Part of a small language model's weights: RMSNorm before each block, 443M tokens.
Each number is 500 + 25 x the weight over its row's rms, rounded and kept within 0 to 999. Layers, rows and columns count from 0. Numbers have three digits each. The size before them is the row's rms in percent of the matrix's.

# layer 3 MLP gate, 1024x512, rms 0.0763, rows 596-632, columns 384-511
092:509454493500550522471516503482510471501543499514503514470514495491490465484467517532504523514453527511505457501524494534503477490507494493500520499534519472525493521473500521539457513494493507498490547502540506491505497512490507453492514476473504477487513526456525528483514480476520564513532478532518522522488534525519529470499486475490511526504450543534492518500465498417527471484511
098:505444476488468517518497481523471502497478521521494531499485487499509459506477473491522516483480537514498480497491507481471511455533517474478535522470505494475498552501468492492522492519520513492508522493492456490499460488485519481479516484479491463520505526487489489487526481483515488503532502485489513527512463499490486473524489524545491508523507542482477484501518559452496510497475
099:528532472489511498492504483530533520477491500522524441495503492530509491487522478519506500547488532517498529482488459477543488543507534539498444461530555490516487507545486464488453456502484502510510553491502493489537524530536465450482527512501513490474467519526494501529497478523504479532524522515470518484486502516470465488491537495487491530515468505514538468478510500495498514492501
103:503535520500508517504498507488484507453500486512533485474513529498478503522523512499457497498520459519533487492510486486499460489495495536473468505563492490500484498519544460458460545500501471503482529461527526484491495500488510519475529445491487516524506522489517494490484495507484525533474516515486492507450518536526496563472491492518453482546507518487517501444514498476511472524503
097:483501473537490522489438483516492504459544443503534497456499523501482521491483528480474496479476457506483486530503497505485489521484507545519498520521504491511463506515507500511482513564519504501480527487524523484523504467499520529503529537529500515507520515476521535485500473459513490499462525496549508517535487481499519534469524529533470537500527483468494489491518508481477501493489
098:547505504511482485495473521493510454475493481505579501487537495490490490546493537501490526489482509495512522515486501524533508503525509513475486511483483542522529557504459484477493454527514495501508535509487439510507528499501481532514494474490495510529511503503503485499518488528494469486521499488501468512491466505471463517499459461533493499486506512497502528481474513505481530479551
095:514469498475515501532496521561502483521519504509511547496495506494557509481497494486511482480442533496445496480504525495509518478495501533514484518485497453472519469512478466486521528526519515502493499516530536546510514525455486513516549448502517544475465501520497457479484476496479485462500480463497488464504512479510455464494483475520517512497532497481541553531521509470483510502435
105:486510494490497510473529471515508498539506483492506486522526525458494509530507505524449477453504479475489499482509501506481464479481499535487486507519523513525515523466500495510473478502505466522492523516481466485512464492459495508516471502527519501500478516502510462502482511474469490440510464487512526482504521530522509502508502466495492450542479504478518516532484488512548510507466
098:483469497528491536521512471507473527520492544535536550497507481482459452455491494475530462471476474530494462521500554514452518522560504513482486514513463540523474557501511497428508494471526500495476479445545512504546501478492519509506493485514510490521523515499526489455455479498506526507542515538534460488505498510512480547460502498484530512477479507524497547474480554501569496476471
099:572503507513509482503485492500540505505470520535524492528455494504529497495504491480477483530466511493490512505477476476561493479485489494516507487521503506465503543469504495503531428492526495494538451498531500542509519472484497509460502495522479472466472500465478468475502493515524544434471496506523448538530499472515515471501500502441513480516511488470515489510478491507550487468496
097:511503489482512505524501506571489470489500487522485508438522501504493500470535521483495477515523511512504541501551488510512481454485442475476476465456494552476469483512502487490462507492526514495478528547520480463497508565491485520484505480499531509458544544475513508516515546501498519511471510537487479525487491507486472484527520496499479501537515534521524514501517497504474498438519
091:550504455468511457494482484485435526497515450430487487494519478499569529489552525484528527482527483476499445486506437509537453487473507501492464481491476516480448500493453525531489477502494534487499451507500520541495522485485525503508487528521494501494510514462497485498530537492532508573521472508512476528523490491567502491543531527506506469460500490526487498490495514526513506485493
099:513459540509497505519480503496536497498520469511532511480511460474524529492464517509488550553491475477502486483499473484519529472512532458524484491497522467494537554523474463534547526495518531505511512462516485526494534444530473513520503514534517486509517505504559525497472453547525477479535486494481511480549520458503562490510486500503471510571533522528479538501525507498491537475518
095:522512502489479538481510504516479459519504485466517513518527544481530471514450472497493530509487529515518464533488484513503419497422499524475474476504523472485520532484510495475473483477490506504502540501455467497459493513519484472491549512511500496492547517451516498470499537486542495427468488418485517470460487508497497500490528483488460508488492509491516512490501496471481533448520
096:477479495521475519462500541528489471522494451504495520532502510482544512530484502519465503505492529531464468497540485494503550527511474480512486504528500499478504499536465566493489509456516504497497488484516488491514504512470499495495498496534496490471492478508472492509500520490502442462538521487570516483508478503498525518508517455491537492474525492515483519512512518529525479507509
103:500534491464503545516507430501539520480554510495477482472471454505478499502479510494496510476504513491453527489533553489474526514464485484488480479505533471501501467501541526508469491507501536473525542492527457515535504519481472573451485462468495494505542517482484515482510489476498522561479489451488512516531495527508476551554521532480519493466485491514516561520479492484440512527494
098:504507483487554485469493494546492484531492522480463479482491517505524514545503478495504527497489509540539459511468517509502505521546477489512476528509505483468475480466450511501499483512465478495489485496507576517509447533522497510536451456468502530493512471488492493540495531502528489488500491478547505532511495527537527453475480497521482502462443519453514535515484526526451483468498
104:473483490505506527485517484507498486522486464497530478455487474513521506501489486509479505453516530483520513455506486463488523577471509456473515466527480520468508480481468487454480481498498508509497496492581486511503461518506485522484526516522528466473510482489529482497491500491512486528521518496488501490499475529462536520524497482498441495507482518464539493494462548444488535489496
099:469519461461505485522534476486543467444510490509493496476460493550541509475486477508498502528508503485516492502508456499477510482521524462494506492511565501519487468531467449513507489524461503496473545519534545499505430448510491508508478476479520506490531538482529527487478515507514487503501482451536494532518499495499532505444518515470503438501495501503526510529492519478501526535493
106:524514546472495515513486522511494478548544499496490471467475524481532478516523562502491523524545512504520532500503502534516496514492493472469530522503504515504493567525484467478491513516496540519502489538534559539450483494531531476483519515501483462505495485561491469457532499513490571524511499537509469497507503518495501535496488436524488537487512550554531512491459485473519516555504
099:455473477494525479487470479498531540510478483479501512463535502498497482498484489508516491519481501595500514464483510508503516494488514483483483458449492551537541482543474494476544508518500527499496497505508504462489495467508498493525525497469486521475515526513553528523481498438504507501481473491502518502463467523556553499541506514470499506498489486496479490509514458514516493498538
094:477489451541524509479456490506512512485514490516503497508489497506524509438493453521505498507484493525492536504479546461506515486498498490498535490517496498474480530491500505493518503526519523545491574507541517467516478477485518506538482487468532458463525494470478482507516514518490529496480545467510493471469473519491511514497516480511494504478479530486440534509458533510517536485480
116:498550514495542509515488496512511444492519442445510537489534456473455450458507494537453463482507502503513514547477564510488496505501527541459524528487535508538499490499496483492476450481494503487511482491520445521504483523497517493511495487505511534466523524524475482511504516512519456496499490519464490515508496523494501490471461527537523495508506504509518495511469491481544476468517
105:464537491488499480527507502460447483490469499476493519515552547494533499525465469516503490502514489457504529528516519489499506517486472490502520526441519493471484485490527471481510516486469548475528505492493476479511464518509471478529481432511532501474462481490476459558466519473457542492494530475491487451508514509516506525511497526529517546458514478482491490481534520529492489528486
103:497509496504546501506517490506505479477523509480506528534522485462472500539461479467562497487514496484556478528499477507511493494474489544462517488516541490500499473449490555486501519450549505488466464496520520474495499500466474470506519488468448521521513482499530519481460517489511521513497465489499488482488545425518486525486505472570503521491509453516475535517493506487515494478477
105:557487524497476520478545525480489471514535439528520470513520488500495481518478486532552505497493511472546478476498498542462512510487522496509497528526487473488524509497482484502532515543495516501465483518484518526449546477493513454523505530503525525553503448510516495529509553469435519433516509487505543475492481493498516477461518500471526485494497491532507498477469489481517510473515
090:458499499496530517450485562468517443546492527508478464510458499488480490509519544468514488491496505508462520511500506545540481518498537489506486534510494526484501507532513511481467491505499537508508503483494457498484519498487529491487466475529451499510511499515503504499450472524560472518485491518481535510452552486515505555504501488507495500561508488482474506534514481464571550482483
098:525499506488490517536494504491547465456502510512515497499493479466517507488475511489502488474494466523479516486509505467466516468497472474525522520506493525504510543462548472468522459490539470514507516511565487486504495527509521479476516491537521492476517516527475493508534468484502508478444476486481514501524535532484501547486491535508498533487471517507492550455492476482463528493456
106:494545507538463481492530495488535508530547495546522530480493488526482520441461483495500508496471511522529540487537499485509506553513519507514491526516446518526477527467485496507503470534483451516510545516520530481504500510479507515504535468479451459529490496519515486484506506486506462522463508525488420489581520479527493515456497465520492491502524486473525498527490521546459524510500
095:536519464501451529514547493473477476513468488501482560520523521507500498456508559530497553448469461508458446482509504508476494526492514456488521532481501532518510516524516497469498473531483525514516472499523534483500485518510445523480474453509433524495486502512508505489462493457472490501462498477503479496521499555512526499491493526507483485548512499520488524533493434440491512487490
103:484481517546517498446484510471482457499541513503521545541502511500487453470535491485449539520492500460528566502564469506476482430499540471515519516474473513487529471504473480517485490551502494481447514469480458488478517500499488477473480497493515490513547502512496465462553498471488474502496498495525473513535460504522517454463501545544510493483531530518508502490491476475534481512531
102:501528499507549488527496480518517524447523473494526474525494528491525462502486466540503486486523500459481475506543466464462469485506535477515494502504535503497490507515523522495513516521494485482484491478511473525531507521492494494514483467525515496467513546521488466450498522505474496464507502508540491479446492475503529505499495506497501510512549486483467510470489554516476520508477
097:499501501497492528465512509481551494505505472476531479492511511518546480475488518505486490508515475535468483485481508479479481518491505494455537538517503481503509531508541508490517483550500493505562505465524509532514508525515475469498517501496531490485516530495521506490478522500515497459488531513507499511536511501474496532478535485453460505509550555502511480495513515495448445458485
100:479489510530541483542493499505531514518457502499501500508482461488472478527477525510481459570524486515491494487479559533514511463446494491507475521537503514505522542482505532505509527528502456497486523489499424494543487522514523494477498452485491493508496523479519502496499474472523499533519506501522508497480522529525506532536500479504523540524527512481499530492492496500480524477456
097:520456493489480504497507494482491489539521480483491555543489477512514474498519515469577495502539506472528478475500481472469448500502504506528508476493488483515505511518491514530500566515515490515451473500494479511485498517478523514481510470458530521521481461463519537488512465484478504502468488515513517454463521494515487525484543538505556498485529497503519480528468461476528489482496
099:504512447506519489524427530494462488491517440508483480504485529517506560509484522524498514519514512521525473473496510489488536513498439484502501516521523498497515478523502518508488480505469524545503539531504547465530501549530545532513521485524536464516514483501511532517527494486473502536565493510513534523486478495530479505485476470524490511516476473470470481518493469480503460509471
099:473524536516480489514535484516526514517492469468520522514509454485440538470509525529518492496536501497494507466522530506496479513488514519535493509473535457499449473502509545524512484529476485542516503529541474471523497451493489498464535444488483476503492504521515496533502524504509552537460457527507504503533474459568460518485513485513505536474496526496451536518509463544495467523480
# layer 3 MLP up, 1024x512, rms 0.0771, rows 596-631, columns 384-511
092:487539534497530462519483490523516481517533457528476542505513470493482522486515504459485500494535497482479547482536531505515553485536526518486494551492525553521538548530512494463529512472497488513496519495466479520489470489491470547523473513544504511515505487499498546492516504501471513513480559487473506477494521481537480556543452480517515444504513481512506527495513509515499501462518
099:527503504493521525503499524455477500457515495497551485500535495521474500508501508490484499510522508507490512527458509501490483496515471505532468480543492503507482484509508477532511525488523522519513496489450536493502465464506511460499545518476534490505483468527496529525467459495490542509498482482502496509487408494544489505481517483499516541468487494500507516466496510511516519515519
100:457532509466508485513528541468479465456501495483472481498483525537545552520503502516448490502496517479545538523547547482470494490509487494520492480511499507498538472506525500534511494464467506517495519476492521464486479475518482522529507475518523490524529510508475431556515501453518526501487454494508495519527436489480449518495503540464480506456505561431480491509497492500530455490516
098:522534448526479514484534519546501495450482490520441507495475508477500491507492435474478505533503501497449502461482520504451504474511506450528518464512520508486462496495534528512496501479490484518521523513485528476467500515530484509492451519465513490514541508478517511474489501537544460473537515501498486441496474496493454501518561518516481503491502534480501527494491515479511514518533
098:461472457500468529507467484500510472529471501497494549545467505524480508489474514540484483490457504478508497513503510506474543513473515487542476554479509453483491530494486475498486515470486515496502518519504506518532490469469486519494489512511529527474474525498530483505496475520466462456506484511488488473473465535496524512529501529490507482463517456488527516483478504547504564549481
102:494514543505482525510499486538476523520463476488529505494488513539526510501497530472511494507506463517529438499524501515479490504486458526436470533563507544492472545482533503504536503497511455493560518475529508480479532461474523501528532467543461475523482503514458511487474511501519491487490531481509570485480487515492537445551511538460447502525501470497496507513481518547501493536537
098:513506523500514526496480530523525510523468475457508558482483527530458527476491512507511433463489548482467492470520520498530506534486487493491509461515519493512536474503434502548543519490488487520548487529427514526500486531540494509514498478475508506515476457442461510507511488534499522526483488482456492458521510489512498511469528521530477514477530501506453480504475507562496485518492
105:530460462511541488554539491473502513477484491521502524495489480526518484484500448503489505540485512486514535537512530509489504487478450486476513496515485470503469522498494550460532507508513551501489539496500516489503527467494515482482525480509506497493521537541531512480448487507523483514519504485536504520539476557465523524491508534518514538503490475547508471524521530506476470441479
104:509528494466521448515508483506507479523482515513492473464507478495522486518518469525482513544480526522519509452500452504488511531506531492510504467534456491505485500466496493475511496514475505507510491511532514518469490500514475487467533502478476501546510506481487519481470481508487537550484489498555531526458484457554492497487484477498506474525545502465518500530481514473474499500508
102:480502527487533499486478478495546507522489500521436456487534448523501481558565495511476542471508523524506532491535507493566523511478511503522509479517527503506502507487504487568533491544505488509514504544449493489474530486517509487466526493485545528513466513518493478508455489508486514537527533527539482502494473521510511517435458489478515505504474549513490518520467482491518469485489
104:470506510485512506466552513482500476506503503444494471467502505465555502512493475510479519495489466532489495505496496493496503494472530563506534490523531512509481496496471538510505529524524481507479494511481512478547475528510500471490489513501493495488511525518530509498483470505501502516483490508477515521496461497495465539448493517536517505555504476478505503505473501444470473495510
096:480553453503487457482497563496522527481540480497530461500506500512501529487525457461509440487525492530508473501491475477541481522522447526517568522523514444502495505514474466495521483514537466499510512491501508498466475484478494503466525531489481523461487539533492522495544475474538495504500517476552513510524518491506465512439514513504511503518540477508501453488486501510432516490551
102:486493525499492480505473484446481523443536432494479523466455467505542524512464508507540485504461512514499489475510518527504524545542528510458482500488512510521541495470555490540485479523505482491550496469509510486507523510497508498547481421497523470519516531485544469470515462523470486511511478541466483537536474512511457490521474469490506511530461523522479497500508518490462507497495
099:531494485515454510513499478509519461572478508506477453470501487536470485535487504534493469485428491479476506455527449518510506462468537531501439492531530475470529507499488507510504510510477510492485480486515501479486499481493518507464472502507484496521558504467500499524504467497488491523503496478517513527501492464509491471515534505563535493484472527514487488510463486492537464494532
095:520451486517515525494490522530521464535551500485526559503485543519513477469480498512554452499542501565518548500476459534499508506459449498548480506477491475496495476518510491447489472530504509501525498533504482488534503489495517488529462506483478520479512526509460483510500527514584490455501457524505505495470490526479498489503515516507504512524479541517468507449457484529471534482532
108:508488529524484533527517469465503462498501456500532528441484487482509524481441519508449471461472554518483477541472506517476515514490508485506482474495503508485485480483518523501548480496478525488530530519502472514534467488535493498537527516503519494535516504497455567494494482506512536496520504534492467504479507504539550544509495516486498476472550520518523526517518488530479484499503
104:495489478535513515468506464469488501526540481489534465519537523534468463523525508508530520521513507544507550512501525479507485505497449494506481538474518513474506490532457498532503497523529532494482529495490493562500507521514503551508516457571518525522526521502471495487530507439543485497519493484523486534482465483532489490495515504489515446508473567510496509505509505497506494518500
102:496480507559504468480505456573519534514472542490525518477498498534522457511482471534507506508498555529495524472528530521521491441531512487509511471504506481503510474449503512507498468478484497521476467550499489486467482482525512502533518481522482517448500516498479529483520498513494522502477424510484498515501520517483509511478478545490494468524483478465496456489516535485527495498496
100:530505519405520503495504452474468536495531488525496551493526510527460533532481494490510521491475510505442498470522511502514488509449491536543538497497465486493484536470547541482494498481508538543497472479522467526478502493535481507505523501510516495526519481497508469507532447483461490548502513516505490541492496498516498483479494519524508486494504460496542488434490461518525477484492
098:541441484512478488537490507533466478499483507471462493455517488546523481528548572468500525517530507495484547524463516527523481461480490499508501504505548537472542458499507461524503503505497473488519488520535494482481530514534510516519530511522479523521471501573454505464500486520515522483483499524500516507485538482489539480509519501492451502483504482495544506529485527494486475525478
094:520487536513546479503481475544507487512458507454514521450517498477454538511526498544505470513493520467540491477500491463457494480498489513484495542440486475493518506498542457453511475509503515537508478516494488519477459545510535497468516517443512512496522552491490466522490447479514507531508498506496519487512509517508468528507517537556493484470514482452476463475498514478462498496498
097:535498438503477501487527499443516499471506457518498518504475525494457530532477511535508498517522541498492506491491511447486542477519494504488490514507488481495499519541498532550478541531475518526479493517497509508488476501520520514519509538489491498494498506464538528462502518486483512492479471536484509510472496513558567506491455482499525535487511460508529512460506473530498491495502
112:519499532472530516522523483504482486491488468433523520484518517536491526467475523516463489477481537517520469506503560524475493494534526542509530514458560534524489477549543462518520531469481486473520539509501482491519501479433497494504502443483496532519465532532508522509534497509509487472518515530437477504492524469508471507479488500512509511524514506504515444507516507517464523522503
098:500512472540571504494512503509531514496516471543517524505517499512498452514483516528501504544511515536515519507528508517523506451533483496532503544504500494503508531478462501482503456519473460517513476484483505507526484505519532493492523508513451502517492535514499469453537482509512511484512484498491489553531514523523501491484480479518534482474499511540498496497514486516501507470560
107:558481492454508449487453489526453484463462530493515506513517499523517475583517503487498533468505522459495478498534498502464462481520525509515485468473521481499519516501556483446493521477489485512518451526516475454518437505483489487512522484464526518484481476512489467469538506462484502485494462489494507496523495522513471515498493475484473481494532515514465536562499485529526492488522
102:519501495515521435518502491499478493470526543538465446506510518497501551493502529524546523491526477527525522489506498504490496494499451512527484468498470527510491516516548532530482468509457491518487490480494486472492504486488505527501530492537523516449504534485456490527493474528543482509523468532495497503457507495516506547543454503503454516450504495474471468516524499471503519487475
088:492475519489471510502476485517487559458528536473521498493450480495559514521465486496438503560503523501494508486522489474477509493466490495514520462475472532515517505488512534526451487457523472513470511494472549470547472505539468499554505515496489483506472494515482482481558531505446524472506488470476505486498493553463530473491505474546506483481489502516524553471523511494470441503566
093:494473483482536512504531505528521520485516487475486471474489497483495488483510466498485519513487500511460509494501484465480471495523534491477479467510483505540504494536509505498544527517510485515509475514507499516481500477519475491504534522504449438516534490491497478506502542437509491453467524522495543502519514522520501505509491480497501472458498567482484503530495528500502485494496
109:554474493459462506478528467532526497519519500505495487559507469485477486530510474476543525519524553483494514488515501497523529496450457496507481473510521508503490516528515522479497521530519479506527525477500502498472514533485536503524510504491473506516469467468510480454525454488498536525525498527502545496463498532514522484530490517470497505503510525540549519467479496461526504439513
090:505486498511539494524514466445485487492509491494487567507502526473493519469505525480486518472491491514497471490525473479500436517472489501488571495492464538503505479521516510489516524456481506558525479524504520517505490526504471501489452462530470493496524465504496502498472520458510494484464529491532487527500522534465550497477480501487451450522496490471490499497471483497480491495475
100:525492481482489509500470532521496499515518483487503546547493523485470524473518496513461522480490531485490538485522474475496492520506504538521539482492479469505530506529518505490476463491518483494420550458536484496486491512447522453497516465507528471471508532483524508491469522503528494454446493519511513493437527500509491497541498512519443510517436490487494444530505498511483533489519
096:502485501465474477500429469463483552474492507497528486490496501521507493495537496483519506527541521492494490478476470487505449467524528509523522480469520468490487482538516433484485473469480502497494485515501517449436531459481534448511466508497494507473490471495483543525494445498512494465513504523487478516490489504487517493455475480502453508490519507523504505480505471462536501491492
100:478513497528529526476504501487468503506473489480509468548509481513507449493506491538499496563471468536486500476479508492535517482487503473526506468510451494548496518536514535525489521512479527521494479513524503534461489505531504478539460532496474515498512523509434489563470508470491569470499494474494496515489470521498512506488464510492530516501487483488514491524513514501493503496489
104:534492513492559489457442514480470510462489534526513478463516491514509539531478468500547491495481481485549524472472508553508479523512507518475503504509533489495537531486474477493475479499500500480493511477517517537499446503511503477487503495507497498499462526459487429457495470503525540488468503483468526474484539519485484502497503489469505541549525493555497483478515499518484490504512
094:474494519540491530461490547462539504476489503496507518499510492464485501474552521505517559485472513500542509523509464530482527476498526488488482543490507497504485490482491502499515480509446534517528515554518492517475477465495467489476487530470516513498499503493470456463458488512516525527512474487471488490520494505480526517479480438508523488483442502487504479478489485513503539527509
097:489437468496495487529557455489500509468495486490490502539545479474466505519484479511498490466508483457478566494467543495524519486506506477480515481484438520504431501500529481514500508502463507487478502488503497501511525478507479490494484523471514488492507507491509477503531503497486492538533510547462526475545492536504508495504523490512515464470537546497518471493465487529439497458459
# layer 3 MLP down (transposed), 1024x512, rms 0.0737, rows 596-631, columns 384-511
095:460548481489521509518464444517529463475486494443508482503516473491494506503518491501486491524535518502493483536532464452543513501490503547492491495473521489477471495506532480538528479533495453485551452489445529527487502498539484480490506480490506509529518514552512505503515501490475500514516500532518484484465507525536482518481482457478512505481550498487456476505509531506537505465536
098:481492475493493457467506524513493525503466521471554488484527478527522478474523463476448513521500492475483524531493472480543521512463489498542502476542546541475525429491510470458482472500522534507461461486523511507466530526483504494469517471488512528504447483498494454477511492489520498495524528513523514469498518528487504528495519572503494505501498491498505482557453527513486476484488
102:476496499472487470528456507485514491511451480530512490515494442529487466487522558493484504509508498506516480526496512536524493509532533504546509490507465539514485512493478510524492562484517495494481478485499497464506500458508525509575491470496503510475542508483481471534497517470486526469516505477531495540512513490519498503479478488573535511518523495508575505469492489522503516559504
103:497540474530513531526481513501521549478506516530483524526457432528472493501471485525527487502498511517508498513474474511474514471498494473531510546471533550521475524489539512484516486500469524518516512458467525488509508498524506506505506521490517489529513475484519520461482500488502504540516502485505453468543483505509468515534531449499489493506503488520482504525442508489486513530504
102:528478521511538497499458499485440512521535507488546449488519512497478449530472511528514520485481493435527523511479506518498505501498467493479509534452480532477470499492493483550481554513510506543502508459509469482468498433505517515467528504548505471511494546487491500504459520465491525515471475527481491494522494496506484524494566493502472523480494493508507504517521528556513529523519
101:519494544492552513448507482538500488510458472436496495483473475500493446537503497523511541540495543487484519461539485481481508483515507474500459523520462476505483519505492482484508459495466480527510478499481504490456483486491554470531538524485510481432485545560497497513457534478491473509490510518457522462485511523447524457540522475495476470491481497481475519490492487509446484548439
100:523459482454492502519491493479480463488478494490500476514471491511476443521539486536478500476467503464492496452499532470486513530520513510456484513489475469540518480526456531493514487492515471551487505491524502502482476525532486504474489477533507467502480448489514468536510493476530476534488519491507462498496500533484535462490470516508461477494493529538492492478510506480487459514474
115:513519510479513500507482498515470498524510518500470482522492496472475485517488490499508494508486498524467492489494513490494505494498530527490504487497516494494513494473472485480515439508487487470484500505501487486490486524470527516480540519476465489501490493513499531498499504526498480514503520517550478518507520482502489496490513501499476496464520527489490492518500484503105485482541
101:506497481504474509478492525480473511506530516465505496541501529491495528532519506469487508517503490500464518513500478503473529476518533533537470523473503493517499538520503481481503450483512483504515500516477454457527459485511494510504460442516480530515530514454475470528522505484500548471469553520476494485518488525479509494497487516562502499506487473503467480481477511477437486496556
101:488504478474522502459491533547468506548495482515532500499496509518476481481474537478512519461461532543485485496506460497522547507503518492486534525510474497496490520497482502518561443489517451516454504510510524460471515519503523559460499476522503497515485490494481487509524498487512448529497528527488474490492509523518513489492544476524496463473518497561516524483519514483612535500465
098:498512497431475488482471499496475485525453514544507515508506513495539498536472466527511457518470490477512496525527493499499467522467488491511500433535542498544480490505492512510465491519525518487455531532494497498511484554495511481445519510500502547545436530520471527529502489493481466485538462488509540513476478530528438512509468492538534497522499488528491474520479538508490496535529
093:540477530525507533512501529518536482483464511473514532501512465513510518474529490545524524507512505498497480471511525502524499498501542462480443457524487512523525497506481452509497515483452506511438485524536467498545516491510507486542478493493517514490489490484513504501472474513491488532480512503506508473529519492513502497555472498504579511548507478510499495503479530494435467487488
097:449543473452500533496483464456503520522491496513508509456537479503510457522460504483492514489478502488501505521523495500484527478494527543499485494527467457532503524492573472495544491500531528506477530480541486514498475497440497525482493482505529506452439484505528494468498529521540508514507516482509506509500508470498506506523446498526533502528456504524478518508504485488532455494495
096:505518544525469499480545445483500482558511497520518529508546538509468485541469499499490487484529526491533490482505523539522488515479518498492503502503479478522512476499534478517507489518496515512505508475510513447494485494496520524470482509528479453514542487508503475508515490509528493508503504466480518501548496489493499486498560467452469410498495471511483508498467493465472486476451
097:571499514545526482494505476496497472513488509521512475475559555533498506543502503535494540513480493526520537522516494548514508485497508499518538445494524488489543520492469540546504464512509461469554514499539522470538470520555530500536486511510519508490491531478507476491491492501523551525520529479446501451506520532512511515493475509502502510521535521514499512491502525468524479478485
099:495481480480439468473474472561511496503515492510474514488513483477435500448452494530530527484473499498477498534492539480495486545492472521496483465476470484498463511499485510516480538504485537481482530506463515489512477470441482481450478528471508473500526512504474497471475499480489457453503505493535538468511505535511524533550456498488476512497542480477488510512496497520447521546528
100:475496534493549505483493501513497516516476510572515513539495531512489501501499500518496514469492422512480520500518492525473498529500531502474509482465492467488522477463473525483479519498487503475505471496495555507475484523473495513458525513491503469508540502510498499517467508492467503496458544501481460465541492536504510470499507454516516493574518464499505537543511526525499511472502
098:470469530505526516497529486544521486524541471499481530494484529487485468542458494464525540519479516505475466500471483510508509518532523512513492486460532524486512516435447507471514530515487523552470503499479536505521506487499449514514489496526508513501479490484469532518496492475507559476522520525534527518557526476505502486486508509517469488538523520503552518562504509482477504518507
100:500494490515510516496462519516500458547482540488485553499485553469527504508481471453527539512455530465498495455553478515517485499495516498500505513519523514512525482484475499492483502481500495537519537450489481511521493478549515489476492525493565488502531510549498484468554511510485523501522551494518457471486568507438499507475536499494494486484533518474491477514475512508588510500506
104:501524526507451476531520495495519527491506490458541538466469501488450482474482439483503518520476533470464464539502486447503519514514509497544484517559506510472468479525459466515510513476556474484502522494469526502513477504504486455531477507493532505523481475505506533521540518474485521533477506512499485482513545495480480512502536484551470458499447488511474479476481500464523490478496
099:555542527464474504487532561517478544481471523482570535526506535481501440469547471518547493484459534519504481485508493530487483504484483508464553523495511515501496481513484487473494499550513472531502525488525508511455486476507470501508518538501487451471455483504462511544504494491463523485488463546571517515521492477489490528491523502487493489524505486505531515500554459512487535483498
098:517513491576505471454473482503482526504528474453511501503462513473527507509492460486509491473518547491461502460497506487521510462526485480446524532504491488458464495507455488487513458478503470465496508508457520489480447471496512490530494515475532487468487518480525476510501506513499454467490496517508509510511510488453475534501528521537525462555506487492527454468488499499466478473511
112:459520517485501532489495495494512512496493480498567498475510503497489477487500440476458495496533521509520507512481539519534487512494472521523509480510458485564530479518528495470559552487495452456493490448499479514520465504536512452478502549493496461514467520509527505497518516484541463529499458508567569484522504517479466499471504521547475470496451505489523502515504479499512503506482
103:526500507537531487526481513492522535495482461510491498506491496526466552520504527471499517516478507488457502504528533478525497495518549491455510496468467505496500500499489477469474418527531488474515490519510506515528535525525518538495526534503490499525490475520513508523486504502528465461506457571529516475501482501520481505498504461537508476500499502496501460465503496515431492452509
102:481477499480512467487450506500483499508520562497488483564527452490489516506491514503437502522526528435499501512503538499449486513532533495470472495434487483529530491485450490519546478475516501528503461464478504520510522490488524514527459522478534501507530477416524489477508484528501497474498486481509508459492517516512492475476477509462495478483468527484508521457499501519491502458462
106:442547523529501507512473470506476519477522543547467419505510492496512502474518486513503522479521441492509500517505484463546527511497522482522501446442488520509492555518530499470471554474478455516524517486499486520490497507494507514484470444528490543479521475487450493474481511499498482511499500499556512551512500505483478528520511504544468518475484511508513451485513523435497511471484
092:520506463482536494485494521498519477470525491463480494485563457500482488495502512471465498489506503520510516485515482517489496481506481526533448516540495520497474501478482513501503538462499484502528468512494509479530509495509464505535543491470478496518517505544530547488536512518481479524497465485446492492496497490487515527482499516535490523504495516457450502518480538536562456498449
101:515454507496508500499486515469477506490525525535472474460544448489454484499504512477507545509517492491471535534571531524509509468485476483472532475492528493476516492469533504541492471516482501505513491474471465483446473481524464501530458481502468505506481515495546520496517507457484495469506525495530529471509555482525498462524498524486525480476515524515478519504482525459446516495538
106:469487511497527481460479501534502507494468488483543456545502493483519506494509501498502523520478492484494492506508499513511489527489531486481515534486510482502492484463499485479556491503472495465451553475470470481482485502504512519482470529538511481488469466465491504488510521524520505550493506508525465486468487533482509538520521460483432454483483530501526507482526549531500450512547
097:509486492467494512562497497510496484473472477495466516504490489496494527512475506473530467512490521520449536474494509522520481505480472482490515456491510505511510473516516511499516538502507474484516470510495496480511523478456489494487487496500492487507498512499520528516498484516513510480504534455545479498441512445468498465506521520498520468501494477523494467479486464525548464501518
100:506559494464551502498521507531470473488514428489505508560473532543524512514505520432483507509498493520488479510511484486533492448466475547512529519510491501498446497517482498510476476486524488522480480478489536479502516523480523518492557485520461510502465489526467487443547467561483455493481515497481493505505477492513498501489493521536544508531467455493516495469495522508489519458513
098:482525496475523521507476545484467471512440506522554483417521524515499529516478465527475485540510508502509525449519493509511485509492548479494490504493511467538484521526529473496517494491518474499512518481474492532536513531488496527541516493497487472499489532495505534502514512510498475449480482523495525466524516508508508476455487499533467472475514532521519473570528516477444530474429
097:521534495504500492500502526488537515507523464493486489494491462488536486493482490444504511512516501517501477491428476460479486525494503494449530499454553494534464548518508518504512511521503492490565535453538499501457507533480472491494522464502577450441480514485527551498480487549521491507538500430496508504507501529470465529484462462490478514492569483466493500504480494525454489478533
100:521515484497549503457490538519478517503468499500507484500518553440512496498494516491532517555483509499477501504485460520513559514563486558470466479489472518477506481525461507510513528497474484485473491463492517504442540501535498499519479516494494487466519503478467528524554514481483522518449541493534494527508421497446491478441539493513501520531515483527492491486491466499518493480502
096:512487536484505559497521484504501470509517523502474474467504501514466506529532546535574536479488485516517481500514513471534533525467479512488516526502477480505508533505492477491534550535470545536485475464525491533538495481508502496538522515479473486473459516442501464502504500516457504516505504520479492512522483452521504525490516472453511506439466497508474505504508487502501473519525
094:484521552493519434489523504503510455486502522492532496502479530497515458447454490473502513530463477494521488543545496536497498529505473483488524479503546525487547494529508492501516548469519526479490509513528483472524496496493484495546524533488533500541484531467495511489539504446455539465478471463465488471514535483479528487520493538461513514503529515512515503478518503493509504563472